{"n_layer": 19, "d_model": 320, "n_head": 5, "n_kv_head": 5, "head_dim": 64, "d_mlp": 1280, "vocab_size": 8192, "activation": "silu", "norm": "rmsnorm", "norm_place": "peri", "norm_eps": 1e-05, "positions": "rope", "rope_base": 10000.0, "rope_fraction": 1.0, "qk_norm": false, "attn_scale": 0.125, "bias": "qkv", "tie_embeddings": true, "parallel_block": false, "extras": ["capped logits"], "init": "normal", "init_std_qkv": 0.0146, "init_std_o": 0.00237, "init_std_up": 0.0146, "init_std_down": 0.00118, "optimizer": "soap_variant", "lr": 0.00266, "lr_mult_o": 1.1, "beta1": 0.95, "beta2": 0.99, "lr_head": 0.0133, "grad_clip": 0.5, "warmup_steps": 200, "schedule": "wsd", "decay_fraction": 1.0, "decay_shape": "square", "final_lr_fraction": 0.0, "batch_tokens": 65536, "seq_len": 256, "doc_mask": false, "train_tokens": 394100000, "steps": 6014, "dataset": "wikipedia_en"}
Each number is 128 + 32 x the weight over the matrix's rms, rounded and kept within 0 to 255. Layers, rows and columns count from 0.

# layer 8 attention value, 320x320, rms 0.112, rows 29-50, columns 160-319
[[149 163 203 118 125 137 199  96 131  89  57 142 102 112 129 136 114  79 115 113  80  94 159 160  68 165 149 122 112 106  81 135  92 135 162 126  63 140 170  94 123 154 151  81 146 126  87 102 103  93 169 101 109 172  96  96  99 133 128 158 151  71 153  76 127 139  91 140 140 106 105 179 100 110  16  94 146 144 136 170  58 114 118 145  77 175 114 100  77  63 157 125 104 153 149 133 160 138 129 174 152 133 133 122 145 146 143 156  89 127 119 172 181 133 143  86 126 138 106 127 119 102 117 163  96 116 136 136 152 152 102 175  81 114 103 177 101 107  67 175 153  68 160 123 108  54  80 110 117  87 119 183 138 111  88 122  76 148 160 100]
 [140 100 176  83 106 102 143  94 167 138 126 130 173  71 106  61 139 122 196 127 121 144 173  91 122 119 142 133  94 148  76 147  93 133 185  88 155 104 118 141 110 161 136 145  75  96 129  86 109 161  98 101 129 159 138 162 143 124 166 151  98 139 200 121  85 120  93 113 107  56  96 134 185 147 155 140 108 152 157 110 115 167 123 117 136 106 176 122  98 153 134  84 116 118  92  74 127 110 103 106 109 108 149  46  78 160 164 138 122 113  71 152 141 121 121 126 118 119 117  80 120 111 113 140 136 183 137 160 125  97 148  97  96 146 130  95 103 113 139 100 147  41 143 104 172 157 108 128 102 111 148 141  99 114 103 128 180 159 147 182]
 [183 131 156 104 128 128 127 113  70  94 140 113 126 105 148 140 124  66 137 156 167 145  96 130  74 157  92 161 169 139 184 144 143  96 119 131 140 121 128  55 133 160 139 161 137 118 173  89  89 122 165 143  74 181 123 181 167  61 151 161 159 121 115 147 144 120 124 189 106 131  90 132  96 145  87  99 136 120 158 102 147 110 165 152 157  78 136 116 203  89 159 120 123 146  85 152 180  84 144 101 165 119 133 137 141 160 146 144 188 120  92 111  71 127 145 151 117 142 113 148  89 140 123 166 120 125 128 143  89  91  86  83 156 149 134 143 164 179 119 187 135 130 139  82 144 172  84 122 175 124 146  94  74 154  74  98 188 101 143 148]
 [143 145 158 107 116  78 126 124 122 130 144 145 158 155 127 122 107 135 186 155 132 163 102 164 130 159 114 156 138 157  85 119  73 122 169  65  85  77 127 162  79  95 105  87 117 143 143  97 160 169 179 112 118 192 112 103 164  90 128 125 104 129 123 146 110 139  97 150 157  90 105 115 130 111 104 116 107 186  92 175  88 134 179  95  70 136 107 129  74 100 109 125 109 109  98 153 133  99  68 141 164  56 100  91  86 107 108 154 100 138  89 147 182  71  76 113 116 115 131 124 102 109 123 159 106 131 125 106 108 157  88 180  99  70 131 141 163 100 156  96 142  98 183 121 128 165 164  80 118 100 154 138 137 106 126 149  94 162 185 173]
 [140 131 113 127  81 176 116  80 124 125  62 164  55 164 137 100 133 150 110 170 160 141  89 125 143 130 138 152 140 148 108  91 130 152  98 107 114 183 114 177 136 125  97  70 106 168 130 134 156 156 138  90 178 126 131  85 150 115  78 152 109 132  78 156 147 173 150 130 122  92 180 118 130 139 163 109 150 146 155  77  93 152  90  98  99 166 127 196 161 141 125  75 161 135 151 153  89 116 154 128 196 141 118 155 145  50 123 137  88 147 196 146 121 106  92 105 139 131 138 167 119 130  97 145 147 134 157  98 135 125 120 143 143 108 123 140 149 138 174 127 140 119 188  90 108 172 138 123 177  70 185  66 139 175 127 159 187 145  87 111]
 [124 111 177  77 120 166  91 100 127  95 180 103 151 126  99 123  88 128 142 143  95 136  98 128 144 100  86 117 152 123 192 148 149 137 115 118 190 162 100 163 122 115 118 132  85 109 103  55 119  95 121 120 127 178 132 160 146 108  89 154 106 130 179 175 129 109 158 124 100 105 133 124 202 166 141 144 115 121 134  91 167  68  82 102 155 111 157 126 132 101 132 124 141  96 124 137  78  34 121  44 180  59 138  96 118 126 177 111 123 136 147 164 118 129 163  77 125 127 108  97 109 138 106 164 105 204 127 166 146 134 101 118 113 130  85 128 102 170  92 120 187 143 112  98 158 164 125 150 168 152 154 126  81 117 108 132 187 153 193 170]
 [167 140 130 126 125 135 116 137 131 118 130 134 175 129 101 123 146  91 152 107  84 109 124 141  82 150 104 101 139 112 151 174  65 151 167 129 149 163 145 137 125 187 106 125  59  87 137 103 114 148 138 126 115 148  84 141 115 141 109  96 185 100 161 125 100 138  87 136 136 152 131 164 134  85 159 127 158  55 113  92 152 127 126 153 137 107 145 128 120  71 135 129 126 109 157  86 178 149  51 179 122 157 175 141 154  84 166 110 139 133  87 153 155  94  69 114 114 133 161 110 123 123 165 144 158 143 138 168 164  90 127 110 114 129 174 100 117 169 101 169 136  54 134 101 140  71 106 103 124 144 118 147 120 109 113 148 134 157 100  72]
 [ 46  99 143 126  97 133  98 131 109 158 133 120 124 129 131 137 179 166  76 188 157 153  79 137 130  97 149 144  87 164 173 161 116 140 116 137 131  84 136 106  67 145  98 134 150 143 140 148 121 125 131 116 135 147  66 107 117 129 199  92 138 135  97 196 135 152 135 122 149  87 180 158 181 112 117  93 105 112 169  61 105 107 161 106  63 131 114 119 113  98 106  87 142 133 129  94 120 137  65 155 153 108 122 203 153  97 155 139 184 114 188 133 137 111  93  99 130 157 125 140 144 127 106  99 174 112 143  89 110 127 100 128 123 113 105 124 121 169 168 126 131 149 164 115 143 175 122 111 204 146 121 107 102 127 108 116  56 177  95 137]
 [146 128 148  67 119 110 130 126  58 105 137  83 127  98 133  86 127 140 141  74  95 120 139 145 132 129  90  73  84 105  72 179 115 113 137 118  85 157  45  85 118 151  99 180  95 116 139 103 145  98  92 126 136 140 147 109 134 150  93 142 143 120 103 170 109  82 126  53 112 124 167  92 132 176 127 119  87 150 140 135 102 151 139  85 153 161 136 131 140  41 161 157 123 116  94 138 137  86  33 136 133 167 100 164 126 145  87 160  90 132  99 123 198  93 184  67 134 136 115 158 216 177 151 137  89 137 125 148 132  96 158 205 149  83 134  99  92  77  90 134 112 144  89 122 131  72 153 129 145 142 146  71 149  85  57 137 149 201 106 126]
 [110 107 137 170  97 175 107 143 129 173 125 111 115 186 122 138 153 139 117 138  83 125 197 111 143 105 153 114 149 112 139 125  96 150 112 131 210 135 182 166 154 124  92 131 124 153  81 191  97 131  85 116 101 155 164 169 134  92 151 162  83 148 122 137  61 127 195 167 166 135 141 125  76 148 154 131 103 108 139 145  99 119  82 131 138 110 147 108 156 184 105 123 172 117 115  90  93 154 118 121 100 166 133 102 182 158 179  83 116  97 132 149 132 137  71 146 131 132 134 128 143 124 137  68 133 108 136 144 123 159 139 100  84  94 171 173  82 114 196 109 111  90 126 162 129 140 116  99 141 105 112  95 154 172 195  80 111  92 147 101]
 [137  95  95 101 135  94  50 151 169 127 148 144  89  78  81 122 155 162 174 132 118 141 104 126 122 164 119  99 157  84 110 101 167 112 121 158 107 147 164 146 117 132 100 104  80 172 150  96 132 100 159 122 131 111 108 103 165  42  59 141 108  87 112  83 144 104 114 106 148 123 150 136 151  87 159 142 152 120 149 171 126 154 152 138 134 180  77 112 126 134  75  99  99 168 125 159 130  92 131  89 110 162 149  84 111 120  96 121 170 139 133 147 108 139 140 144 162  83  93 102 132 125 186 115 178 128 182 122 167 139 104 115 184 107  94  98 182 108  70 116 100 142 140 192 101 126  48 108 111  93 188 157 190 122 120 122 113 112 154 112]
 [144 149 145  98 131 143 130 121  66 106 109 133 159 123 148 116 150 148  97 118 121 127 163 130 127 167 121  54 121 134 141 194 141 114  64 181 127 110  96 107 140 121 154 194 122  64 112 100 109 123  96 114 124  96 134 137 129 149 141 143 109 115 147 156  32 130 146 122  94 139 150 115 120 146 103 113 153 105 137 111 135 130 139 134  99 124 144 116 134 118 153 111 151 122 103 120 173 108 138 158 116 168  93 128 107 170  94 161 132  84 153 134 103 152 160 123 145  98  85 118 131 133 176  92 109 125 152 143 120 118 163 172 138 144 145 199  85 156 109 107 119 127  92 124 145 128 130 127 161 143 122 168 148 153 126 162  66 132 130 106]
 [115 109 114  97 164  82 139 164 143 173 179 146 112 154 135 179 127 125  58 184 146 132 130 104 139  53 109 136 114 174 157 107 166 139 126 171 139 130 138  89 128 138 110 161 129 199 123 134 106 127 127  89 148 120 120 120 133 132 135 130 101 184  53 145 195  95 162 112 155 127 151 129 127 113 126  99 123 143 125 165 154 104 143 129 144 157 178  33 122 141 138  96 111 109 135 170 128  65 152 118 133 142 129 157  77 153 167 130 102 161 148  86 158 108 130 137  70 140 112 113 143 171 148 125  61 119 131  87  89 176  87 164 128 125 128 197 160 145 119 166 120 160 119 103  58 185 125 127 117 176 202 177  87 112  56 178 129 114 108 128]
 [ 84 121 129 133 141 107 121 123 106 162 160 131 136 111 166 155 128 112 105 184 153 142 114 114 111 130 178 152 141 139  88 129 135 110 145 114 167  99 106 160 123 112 169 138 170 154 149 134 123 160 145 139 110 101 125 152 123 116 130 159 130 106 140 117 181  95 101 149  87 116 107  96  75 115 189 154 127 174 184 140 114 154 145 100 141 113 143 117 154 127 130 146 152 122 120 174 150  83 145 190  98 130 142 109 135 110 140  84 141 122 165  83 170 136 114 157  96 151 119 142 195 108 119 156 168 138 100 140  91  81 101 132 127 125 155 149 168 125 191 160  83 167 116  66 127 145 166 155 149 127 177 108 146 162 103 111  69  59  90 169]
 [127 108 174 102 121  91 123 152 142 140 107 109 162 104 128 162 143 150 104 162  92 150 139 162 120 144 132 113 112 176 156 154  94  97 130 128 122 125 146 129  94 117  94 172 146 133 179 127 137 100 157 118 165 123 171  96 104 138 109  70 161 119 143 179 101 137  85 117 158 108 190 178 135 113 133 127 147  70 150 110 108 117 186  98 143 164 129  99 132 111 139 139 176 137 158 127  92 197 127 160 172 153 108 168 133  45 128 101  90 118  75 119 119 151 118 133 171 148 183 153 165 139 165 121 104 143 178 160 146 137 124 172 134 171 109 101 117 120 100 137 107 144 212 118 130 139 172 154 155 103 149 170 103 127 142 133 101 143  64  95]
 [137 105 138  76 122 121 132 126 107  92 112 150 119  72  76 110  61  92  71 166 121 166 129 118 142 109 150 124 110 162 132 106 108  97 133 106  97 114 157  55 118  91 138 114 128 135  76 161 127 131 148  96 115 110  55 159  94 133 105 134 157  93 154 104 132  75 176 129 172 124  31 141  89  70 135  95 147 118 106  69 148 139 146 181 165  66 132 144  66 132 100  58 116 116 106  67 140 170 111  84  99 110 110 109 124 103 122 112 197 142 128  73  65 144 110 156 124 162 109  86 131 128  64 105 148  91 159  97 187  90 125 107 122 203 125 107  90 154 146  77 143 150 138  78  82 157  76 123  98 158  98 142 115 117 137 142 124 180 130 155]
 [101 145 111  56  50  73 115 135 114 143 139 143 150 128 119  82 111  90 189 124 133 148  94 128 130 129  74 140  80 155 133 137 128 105 136 125  86 137 118 148 116  97 145 140  95 144 152 129 159 111 135 123 105  97 176  62 135 113  86 121 143 161 162 142  95 119 129 119 181  84 135 153 126 126 133  98  96 174  68 121  91 145 164 102 125  95 162 107 105 133 101 102 110 107 142 114 117 128  96  82 190  74 120 146 105 111 164 107 147 142 127 150 141 156  93  94 159 142 146 206 109 105 108 194  80 154 138  99 144 127 110 180 165 144 109 102 120  99 150  95  80 102 173 109  69 210 108  62 181  74 118 125 140 111  73 127 145 142 119 181]
 [165 176 145 147  74 157 129 129 136 106 179 149 123 143  97 113 138 132 118  92 154 130 218 123 127 172 114 166 113 127 201 164 142 108  97 144 118 115 133 115 175  60 146  80 113 131  68 104 109 120 141 124  79 136 124 154 107  90 122 167 161 129 166 164  94 135 149 156 155 104 116 190 145 110  97 147 111  70 118 108 111  77 125 145 127  90 161  84 141 140 144 175  81 122 133  73  91 118 153 107 124 116 114  99 160 147 103 154 153  93  84 155  86 179 132 133 165 167 120 129 118 145 120 122 109 109 151 154 119 100 109 102 109 142 160 135 141 172 118 132 106  90 131 114 118 117 100 124 122 137 101 117 141  59 123  43 158 143 143 162]
 [121 176 145  94 137 186 148 126 171 156 118 131  72  88 107 152 135 110 148 108 132 121 151 120 163  84 120 135 112 170  92 130 162 139 167 119  79 142  92 136 169 160 122 150 159 168 139 109 157  83 136 101 125 154  80 105 122 131 142 126 148 141 121  61 152  99 105 102 151 127 135 158 138 204 107  74 119 126 146 172  74 175 110 121 121 108 147 153 157 166 114 101  92 109 119 172  97  87 129 128 100  99  99 113 120 145 124 139  81 142 109 124 130 147 172  95 145  47 135 111 126  87  87 164 118 122 120 102  87 169 127 131  86  71 134 118 123  69 144  80  86 174 128 136 146 113 118  95 151 131 106 122 119 115 143 111 122 128 166 194]
 [ 91 133 170 117 139 102 146 168  61 127 153 133 200 131 169 113 152  92 167 112 129 105  96 116  96 136 147 152 136 153 130  99 174 108 153 104 165 135 179 107 134 133 111 111 103 136 130 136 124  86  78 166 108 152 137 153 108  79 122 125 167 164  88 113 123  73 146 128 139 123  70  86 179 166 119 113 127 142 113 120 121 122 173 194 171 118 103 106 145 157 115 111 188 168 157  91 147 115 133 145 136 128 180 120 116  85 128 163 223 134 109 136  95 138 142 141 111 127 159 171 131  95 125 125 107 101 158 132  97 160 112  49 125 125 111  78 126 127  99 155 184 145 161 131 124 175  59 134 162  94 127 131  89 154 128  86 146 161 108 139]
 [ 79  85 142  93 156  66 148 130 116 127 187 141 142 140 186 130 140 152 109 126 114 129 139 156 118 145 134 155  98 159 170 128 128 151 136  95 145  86 181 126 131  85  99 109 135 137 133 123 131 123 138 165 182 107 135 113  86 167  89 133 210 160 141 157 111 118 151 129 152 181 117 122 125 116 178 119 112 102  86 113 162 129 140 148  53 192 136  82 118 153 107 109 115 129 132 120 150 130 132 192 146  82 128  96 167  94 113 110 154 119 113 124  89  82 104 117 137 129 119  95 130 102 131 121 142 132  75  93 147 124  94 159 109 143 137  72 152 181 119 134  86 121 121  97  84 175 128 135 160 176 112 140  97 119 134 167 111 155 121 118]
 [112 164  93 130 174 159  94 132 185 191 135 131 116 105 114 150  95 141 119 150 194  96  70 153 129 163 166 128  96 104 109  59 142 112 155 112 144  89 142 116 127 132 103 118 163 178  78 135 152 129 145 113 109 128 153 166 187 159 149 115  88 125  75 123 137 138 143 125 110  92 109 124 121  88 189 182 206 179  79 225 162 147 129 117 100 125  66 114 129 152  96 100 120 144 136 163 108  95  98 207 108 142  89 122 136 133 123  73 193 155 203  90 138 138  99 167  95 139 204 132 166 108 145  64 138  77 139 115 136 149 153 108 112 113 101 147 155 134 126 156 110 114 120 157 117 130 155 131  54 157 162 166 149 145  76 148  93  73  78  47]]
# layer 8 attention output (transposed), 320x320, rms 0.111, rows 29-49, columns 160-319
[[129  87  95 191 118 138 105 146 122 109  89 100 136 142 102 128  71 102 134 116 134 173 165  92 177 129 117 140  91 106 161 168 115 151  98 125 134 158 147 153 134 134  65 178  88 113  89 147 137 139  86 146 113 147 154 120 148 147 103 143 138 241  50 113 117 138 144 132 143  79 145  89 136 139 203  81 160  90 133 156 171 124 210 126 163  87 109 132 187 145 140 137 123 114 108 153 149 187 138  87 106 103  79 124 109 159 124 101 148 186 172 135 137 124 121 134 115 146 172 139 116 152 169 113 130 129 120 102 138  85 170 101 125 148 157  72 136  97 150  52 108 133 120 115  98 112 105 152 169 124  98 103 148 108 187  94 204 157 150 178]
 [ 98 182 115 187 102 122 137 127 138 146 118  97 116 117 100 174  90 114  71 182 141 159 104 151 153 126 119 130 195  74 158 128  91 137 164  90  82 151 166 112 149 156 162 156 173 139 123 155 110 125 167 174 120 169  89 100 158 157 147  62 126 171 137 121 131 105 156 182 117 191 141 175  94 132 183 124 182 126 167 162 111  97 149 172 117 128 117 140 146 128 168 184 132 116  78 164 184 108 121  95 106 207 164  91 160 147 145 120  76 107  98  91  94  65  71  95 127 137 162 137  54 167 189 152 102 166 107  75 102  98 143 122 131 121 147 140 104  87 138 153 117 200  99 125 115 102 110  90 158 108 122 118 138 235 127 165  78 138 139  60]
 [110 144 142 148 102 137  98  79 201 141 155 121  64 101 150 109  84 182 114 124 107 144 117 128 167 152 129 130  65 176  80 145 124 167 210 117 109 143 125 147 129 168 144 161 142  77  51 176 119 163 118 152 126 119 128  90 111 141 107  87  78 149 120 141 145 160 163 155 128 125 164 162 131 138 106 151 106 102 103 121 109 121 179  78 140 160 169 134 117 197 151 123 167 104 144  54  99 128 144 112 106 126 102 164 112  56 111 126  41 106 146 122 131 158 116  88 140 104 133 133 147 151 147 139 151 131 146 145 105 137 151 174 137  95 124 141 107 122 120 102 158 135  97 119  62 113 154 125 161 133  94 217  79  58 147 191  86 180 136  98]
 [129  76 108 167 143 145  94 164 122 161 124 123  67 106  76 175  83 160 131 123 164 140 182 137 106 123 167 153 138 169 125 150 128 167 153 146 141 145 105  62 103  71 120 174 131 141 120 116 139  90 134 187 108  59 141  73 145 171 136 134 114 137  91 106 143 113 153  95 121 160  94 167 108 120  87  91  97 103 121 130 176 165 139 187 177 128 107 122 169 163 115 107 200 104 124 130  94 125 114 118 140 178 145 159 115 143 169  69 116 178 134 143 109 193 158 112 127 153 118 132 111 166 107  86 165 145 144 109 139 141 137  96 128 125 126  93 159 133 207 132 123 142 133 143 117  51 126 167 133 140 119  45 158 143 168 117 110  62 114 110]
 [115 135 110  97 136  89  99 149 111 174 142  94 180  97 160  90 123 221 191 153  99 105 122 120 119 103  97 125 176  95 129 134 121  98 113 155 130 162 114 121 130  87 120 211 138 155 122 140 117 118  94 119 185 102 151 117 106 126 154 137 197  87 117  77 141 109  90 112  92 213 124 131 120  92 115 127  98 113 124 145  86 121 117 126 146 114 149  55 138  94 135 139 164  92  76 110 153 143 119 101  93 139 143 112 148 176 138 112 105 101  97 143 169 156 173 147  98 129 114 114 134 146 145 102  89 110  92  98 170 114 147 127  90 147 113 144 149 151 103 135 117 176  87 100 167 141 122 118  71 155 148 157  93 105 100 104  62 164 147 164]
 [107 152 109 140 169  69 154 141 193 163 148 155  86 155 139 107 104 133  95 176 161 151 152 106 139  89 101 128 146 173 100 147 106 124 150 132  80 130 166 152 118 143 142  90 133  76 153 164 109 129 100 194 169 141  82 145 108 126 134 108 129 123 157 111 146 136 110  79 156 151 136  82 133 109 122 133 122 143 106 156 158 153 195 136 103 138 123 165 144 131  90 116 135  54 156 103 121 151 141 153  95 212 148 105 124  86  96 129 127 109 158  83 118 176  81 141 176 112  98  86  65 130 172 120 116 140 107 122  98  58 106 109 121  98 125 137 133 134 176 180  48 155 132 130  66  84 118  83 174 122 178 140  85 121 199 137  55 104 125  72]
 [128  88 131 114 145 157 139 107 152 210 162  91 125  83 125 103 110 103 106 115 199 160  86 108 179 125 130 120  70 127 111 152 125 113  99 145  56  93 138 147 157  94 124 148 182 128 161 151  80 129 104 164 148 195 111 144 125 109 117  80 125 154 118 117 133 114 148 138 155 122 112 140 127 145  94 127 115 153 176 163 112 138 125 166 140 122 113 104 141 187 138 178 148 175  91 204 145 140 185 145 105 117 110 125 108 103 120 150 121 124 157 103 122 100 149 123 204 144 146 151 158 109 121 144 126 107 136 105 128 161 154 166 139 146  97 145  89 158 116 163 121 110 104 123 122 157 135 121 155 147 140 144 105 160 149 161 165 121  98 108]
 [180 142 106  77 111 149 101 107 132 122 156 149 110 112 141  93 144 129 208  99  72 114 156 135 136 119 145 119 177 114  78 108  94 135 149 107 161 140 103 128 110 149 139 150  95 108 141 140 162 123 119 151 148 106 162  79 120 147 107 175 121  88 119  91 143 110 191 114 115 152  83 102  61 120 156 152 157 112 126 155 135 149  89 126 202 144 130 130 139 157 124 109 189 156  87 145  76 131 174 133 126 143  74 102 131 112 119 170  99 151 148 117 149 135 153 147 192 106 138 122  96 146 157 146  92  75 124 154 110 140 148 160 121 129 147  72  93  90 100 163 111 177 112  96 112 124 120 165  89 114 135 109 107 148 116 143 149 115  74 131]
 [123 149  99 158  90 164 147 199 187 118 136 129 133 125  97 204  96  95 162 141 185 145 136 112 123 131 162 141 154 157 103  87 128 139  71 150 190 160 227 119  92 147 158  99 122  78 140 100 151 130 153 176  98 147 125 134 135  94 200 154 111 143 145  83 172 143 143 151 118 132 120 147  99 102 135 131 119 123 155 173 120 117  70 114 139 152 142 102 109  77 101 168 138 123 181 120 110  99 198 126 126 118 120 100 148 134 137 113  99 119 118 117 144 145  57 121 140 138  95 130  51 105 129  98 123 151 147 112 133 148 156  94 109 123  73 183  74 146  87 169 114 157 139 169 169 156 123  97 127 126  62 179  64 139 128 138 140  74 156 141]
 [149 117 127 159 110  95 135 160 137 165 185 161 171  88 148 121 149 146 151 111 154 158  75 151  86 119 109 116 165 113 130 118 105 103 112  94  82 148  81 111 124 117 109  95 134 113 136  66 159  68 120 106 124 111  89 106  91 151 118 104 206 147 115 145 137 106 127  70 101 120 182 119 128  96 131  92 161 120  91  74 111 161 132 155 128 131 123 174  94  60  93  89  41 147 115 146 163 169 110 133 151 124 132 139 153 169  72  98 101 175 178 121  80 109 140 161  91 113 165  95 139 137 151 132 113 131 119 119 120 151 114 160 135 173  96 132 107  81 136 121 108 154 131  81 160  86  86 116 122 140 142 106 133  64  76 175 185 139  32 129]
 [ 84 131  84 163 138 107 120 125  60 110 136 198 198 135 118 149  97 129 145 171 120 111 154 124 109 129 149  97 153 136  89 151 116 126 111  95 113  50 112  56 112 167 154 117 128 188  91 154  92 180 140 163 145 124 117 175  71 146 145 127 114 135 137 165  95 125 115 107 105 119  94 141 148 120 153  94  45 139 125 145 121 150 138 120  64 115 181 156 172  81 164 119 139 105 148  73 172 108 107 123 156  72 132 206 153 125 121 104 131  79  63 120 144  79 124 117  88 174 182 149 144  98  92 147 111 120  97  84 111  81 127 114  88 135 175  84 112  69 128 109 104 133 161  79 155 125 117  46 140 117  85 163 184 103 127 106  99 128  96 195]
 [130 156 136 173 146 106 125 143 157 144 111 126  97 134 130 143 142  60 124 114  90 160 151 151 141 147 182 145 111 123  74 120 159 116 108 116 137 184 174 167 155 106 114 107 126 116  94 121 107 198 216 100 112  99 119 125 199 136 133 164 116 136 127 116 177  83 131 114 140 117 150  92 143 142 142 142 176 160 131 125  95 141 110 119 173 119 120 144 135 124 158 164  92 100 159 111 106 135 132 104 119  69 125  96 160  82 145  94 117 142 231 126 122  89  92 133 113 114 131 114 108  96  98 169 137 122 132 109 131 120 126 105 158 131 116 108  98  57  66 141 121 132 121 126  99  84 124 145  72 156  65 111 125 111 120 139 184 141 103 163]
 [145 148  80 109 100 166 117 122 132  91 112 129 149 130 156 136 110  96 142 103 143 176 118 115 150 162 157 158 123  97 121 149  88 103 140 157 137 105 153 139 114 112 125  92  95 142 113 151 159 122 151 114 113  98  75  69 102 103 183  91 113 101 134 123 102 125 105 154 157 110 106  70 127 162 117 132 119 147 131 100 146 163 132 113 109 127 104 154 150  79 113 151 122 119 108 148 165 163 128 125 160 100 103 153 115 118 118  90 141 129 154 167  81 148 119 135 137 132  85  91  90 146 120 145 138 155  87 139  72 114 142  73 145 143 138  70 116  57 172 114 136 160 130  69 170 160 168  74 137  81 144 119 189  88 112  51 102 136 150  85]
 [159 140  82 135  95 144 134 121 139 135 150 160 167 176 122 150 162 169 141 143 180 111 121 158 132 139 132  95 115 131 183 112 131 162 160 152 109 129  88  89 103 181 124 157  97  81 129 131 165 149 133  46 150 113 141 121 107 135 111 123  90 138 112 147  95 162 137  71  92 132 105 122 140 135 105 121 180 153  85 122  84  94 132 178 155 169 115 155 121  96 111  67 106 126 117 127 152 128 199 107 111  58 139 131 134 159 149 116 122 136  79 130 174 142 158  92 116 122 120 118 103 115 149 102 116 133 144  97 108 119 132 118 145 110 125 143 120 149  98 162 141 117 155 137 106 106  96 140  78 164 104 114 133 139 133 132 142 153 146 111]
 [141 159 137 141 108 131 170 122 112 106 135 140 122  77 157  87 191 126 139  78 139  81  76  89 177 105 108 105 119 133 124 175 153 105 152 133 171 119 123 145 115 130 126 118 158  75 137 171 139 143 102 114 144 116 138 119 139  95 113 162 119 124 122 131 149 144 136 174 100 117  80 107 158 142 167 144 106 144 155 154 114 150 125 145 200 140 113 133 111 156 148 123 127 107 157 144 167 127 181 138  74 166 127 125 145 164  95 133 126  68 168 117 186 108 123 166 100 111  96  74 139 133  92 121 120 136 117  72 149 124 132 105  99 117 154 141 112 208 157 106 153 156  87  85 124 121  79 185  80 143 135 174  83 199 145 137 151  67 161 136]
 [133 152 147 136 117 197  95 119 130 106 144 146 119 186 123 132 137 158 137 143 111  95 106 120 163  65  97 163 156 103 117 116 121 115 144 172 149 107  74 149 140 121 147 155 212 146 163 107  66 124 184 131 176 120 176 112 131 166 152 129 142 162  63 106 147 176 136 154  74 145 214 110 122 175 170  93 147 207  78 153  99 110 106  97 143 135  94 126 150 157 111 163 139 139 120 205 120 136 169 205 178 120 142 165 132 132 167 170 156 156 165 190 134  62 126 144 137 141 148 192 113 128 149 139  74 126 139  76 107 139  85 131 140 131 118 119 131 117 120 135 103 138 119 160 138  97 163 161 124 156 139  73  68 210  82 149 128 135  93  97]
 [119  78 127 197 187 133 146 146 152  73 130 138  95 134 121 157 136 141 116 145  63 147 179 133 111 106 134 176 159 173 110 136 104 115 124 142 187 155 148 118 132 104 142 112 131 119 103  93 154 131 114 117 173 100  99 142  74 157 209 109 134 114 176  99 101 138 104 118  58 140  96 177 132 137 131 182 139 126 184 159 189 118 128 111 109 171 116 138 171  86 198 143 155 112 132 163 111 141  67 173  70 148 144 125 129 154 145  59 137 131  71 126 152 131 160 210  84 152 140  68 136 148 168  67 106 124  84 153 123 159 160 103 118 102 124 189 165 163 166  97 159  93 153  95 148  72 125 173 128 177 145 130 147 100  98 133 143  77 136  77]
 [134 159 186 172 167 143 173 138 160 129 130  40 130  71 145 123 113 127 193 142 143 105  71 124 141 118 130  96 119  93  99 114  73 109 140 139 178 112 151  70  90 133 134 108 173  97 151 119 138 132 154 141  93 128 120  69 171 119  95  88 160 207 135 109 145 113 143  98 173 167 144 109 106 107 202  64 180 157 117 144 108 205 135 104 119 173 131 146 101 122 134  39 178 131 172 115 138  90 110 183 110 107 120 150  87 158 101 112 128 128 126  91 138 104 112 141 136 137 119 173 130 115 112 141 107 111 113 130 153 141 164 134 168 114 132 144 128 149  92 122 148 153 139 177 134  83 181  90  83 128  87 129 146  91 138 152 115 125 123  80]
 [109 130 109 103 126  66 137 158  77 126 132 156 112 100 115 112 115 166 121 180  89 214  78 147 112 103 118 136 157  73 148 145 104 132 127 140 180 115 113  99 115 153 112 110 114  97 140 146 119 186  99 165  98 107 114 112 124 134 138 168  74 111 125 183  99 149 121  46 127 158 169 100 126 122 135 159 120 103 126  86 241 107 130  99 126 150 136 111 130 117 126 146 160 142 100 100 154 187 133 107 166 123 107 129 126 144 137 152 166 121 118 156 103 130 105 109  84 127 137  76 166 181 142 119 130 169 105 117 170 105 125 124 122 113 130  92 115 136 105 130 181 115 115 101 146 103 175 148  90 110 184  91 132 184  90 181  98 108 115 117]
 [136  99 103 129  94 160  96  51 102  56  99 175 111 128 110  44  89 133  96 127 151 135 124 102 121 115 115 161 137  83 113 129 122 118  78 107 115 159 118 151 119 111 169  86 145 155  90 122 145 144 159 154 135 130 122 101 114 184 148 137  94 115 184 148 164 164 113 133 170 132 184 164 112  62  60 152  96 100 134 136 165 140  93 123 106 148 126 108 105 140  87  94  90 116  81  96 138 170 127 131  86  78  94 149  92 156 120 122 111 133 165 158 134 155 121 173  81 112 146 110 105 145 101  82 167 166 100 137 125 132 110 152 137 115 135 179 195 143 123 122 100 108  66  91 135  86 162 104 156 158 131 179 138 124 113 141 153 130 167 127]
 [151 174 118 165 135 140 132 166 119 114  98 134 118  92 201 124 143 118 138  88 100 122 129  91 143 105 124 128 106  58  98 113 139  98 112 174 155 124 138 181 107 155  66 122 120 126 130  81 124 117 113 102 129 179 136 124 115 143 152 128 110  91 176 111 132 136 125 127 143 102 121 122 126  68 152 119 121  99 166 117  63 128 108 115 130 136 159 146 143 114 118 137  87 121 141 160 113 102 111 129 111 213 127 167 132 101 166 136 168  77 123  99 133 165 118 173 138 151  84 117 156 118 130 150 139 108 139 163  67 133 134 134 160 145 117 155 186  94 109  89 135 119 106 172 101 116 115 133 128 132 128 115 171 110 128  96 177 142  99 107]]